config.yaml
n_head: 1
positions: "learned"
bias: "all"
init_std_o: 0.0134
init_std_up: 0.0625
init_std_down: 0.0134
init_out_by_depth: true
optimizer: "adamw"
lr: 0.00258
lr_head: 0.0122
schedule: "cos"
steps: 10225
Each number is 500 + 50 x the weight over the matrix's rms, rounded and kept within 0 to 999. Layers, rows and columns count from 0. Numbers have three digits each.

# layer 4 MLP down, 64x256, rms 0.108, rows 51-63, columns 128-255
401499514479431530521496530424574447513481551540551441498522443469491521550523507528502431500568436522427490635627513534424510524575412504482499596457516539474493523502486563548512430477496522502517536522609480455411501494505413573513596396538477585530487494513554530512494584357520428479437428567501452457462481534500495494406478423511569496509529522600498522518518507529547525433546
569499430417498481488499474491461446501487507595655552497467501472492518475419561530500509544495437515517506556546458527494446478554494590494504546483490495468499476500516461537511492474407519500499484491476446470523503487464550503612519488557417531572464534469455431456474520545455566535498494516498452514544551548558539402509401636496525497484565423528500501436579569469532552404499
531499545504459491453502460525485509524478535461569573502530490497495468483571541486497520528532580508540467529548532568560499463513438478523500515562505512541502512498507520506601542512431516501448527464498496464501501580540462500560555487481546500484500450538506578512519525495572441562465504534500571545540517413470503520515454561481505475579511479484501509412482472584502411546480
497494655516541499542507399514591516481514557456582457498508510499508574555502466509497496498516517472584490506499453405533477521553426494556501550563621388509505564500507422460496479476546488505541448602581528460526507542481554561424522534510547539362425573560493632497462544504509494470523549507503529491567435465493455452432487411469539536573534497492500475480460447471425486462565
475500531532556494487502391485535516495497465468466459497413557484499468542496557460502491422428530435454517479434593457490511384588528483394503516507547445455497502501483455474505489461502491502517449499373541478431499629527514508492478587548496468502443563472426546530492516546547502479558503494504487534576516575475560572429484348435567510393534496517496533475570460536470501513492
534500471458468562464505626518431454503521516548458476502462466492500505505438398514500452462550563511498482461452532450419590514527569571524499473469468498506506375499483556577439557501563576502496496543525464507497498446495514484436441525548531427516540497474576500448573510503486511501499476455501491524430480525461499492521515489524421541535481508431500486568477465563466515528508
474497626531449630599500566510505568512569508517513439501488483482496569561508512511498512526517416476544499577584509534501518513481490481457496561473471499473500412499459451555512452487636490496518516454520502558587498475436497565520507510449451444564518445533411467465534546518485502550493533541500426496419500489564482546460642338518441524483505541590502437494542552466508634587451
425501455499534430575500483660489514534569411465536468501514533568495504421569563496497469485538388449451525480513519504450561562506587532615499457431537509496497448499667627494460554508589542498535567610456564522529497437469552496496439602445533458395440519482551417533552542327561540533465484512496469530505498467574685515456487365516472519534508584408502337430437495478538550533437
477501579514478512487498494560492505517508474516567493502549537496494455546546497459501358493529479508465527473449410525416483498527504464544500473466438455482498441499460436484510509465472504500583567630559530395438494462646483459519470410580472517442481469448437458434497598456482506479504564530501517516484492405478555448432552488493516461469525553563499522498457415476471595425497
540496451420530522520502453479489503495493452539514423499431555398490494463497524462496625480569475479517450453426332529457504531461481457547500451479570464525500573499500466455499524571565504497493470486553547493462499438478494496497464421515544494534519517515495424453553530561431486579514404461499460469505560475432388497573457545448433506506473423513502480579313419564556460413440
448501431535520482460501540501579550484533376489624377501477562487496492473565545492497570565494381544539496329622429533605459545543607475523499538440528440502499606496428445501485456544445486498455489447486545546576496485550608552569502499423590567464575590587540502467532462493555528554543545539498603510552465493477421483516559576561451504441523535504502463484504511446467471484540
450497518568475455455497430454494459484454546404466470499456513528488482559526533467499542453491609497479554519499432501444531520462571539493501546635439546485501507500521451445508563561470546504535556592460569505498504508492465464584468471557442502468518496580466407473481598544513478463468580554500548507416482568580549578436418548538433538479492493434500503506509530377442518518579
554497475399572489521502596510506499530546547585475561498480407493485414557580531526499530513489536594508415424572351528549502540577477520574499485455496415457494405503523529516473517579639444500396392434535466491508501485441493485434470473570587523565466508573515564520530479574449527504492436493501518542503582529483520609552466444514438537576498581525502504551444558408434414435430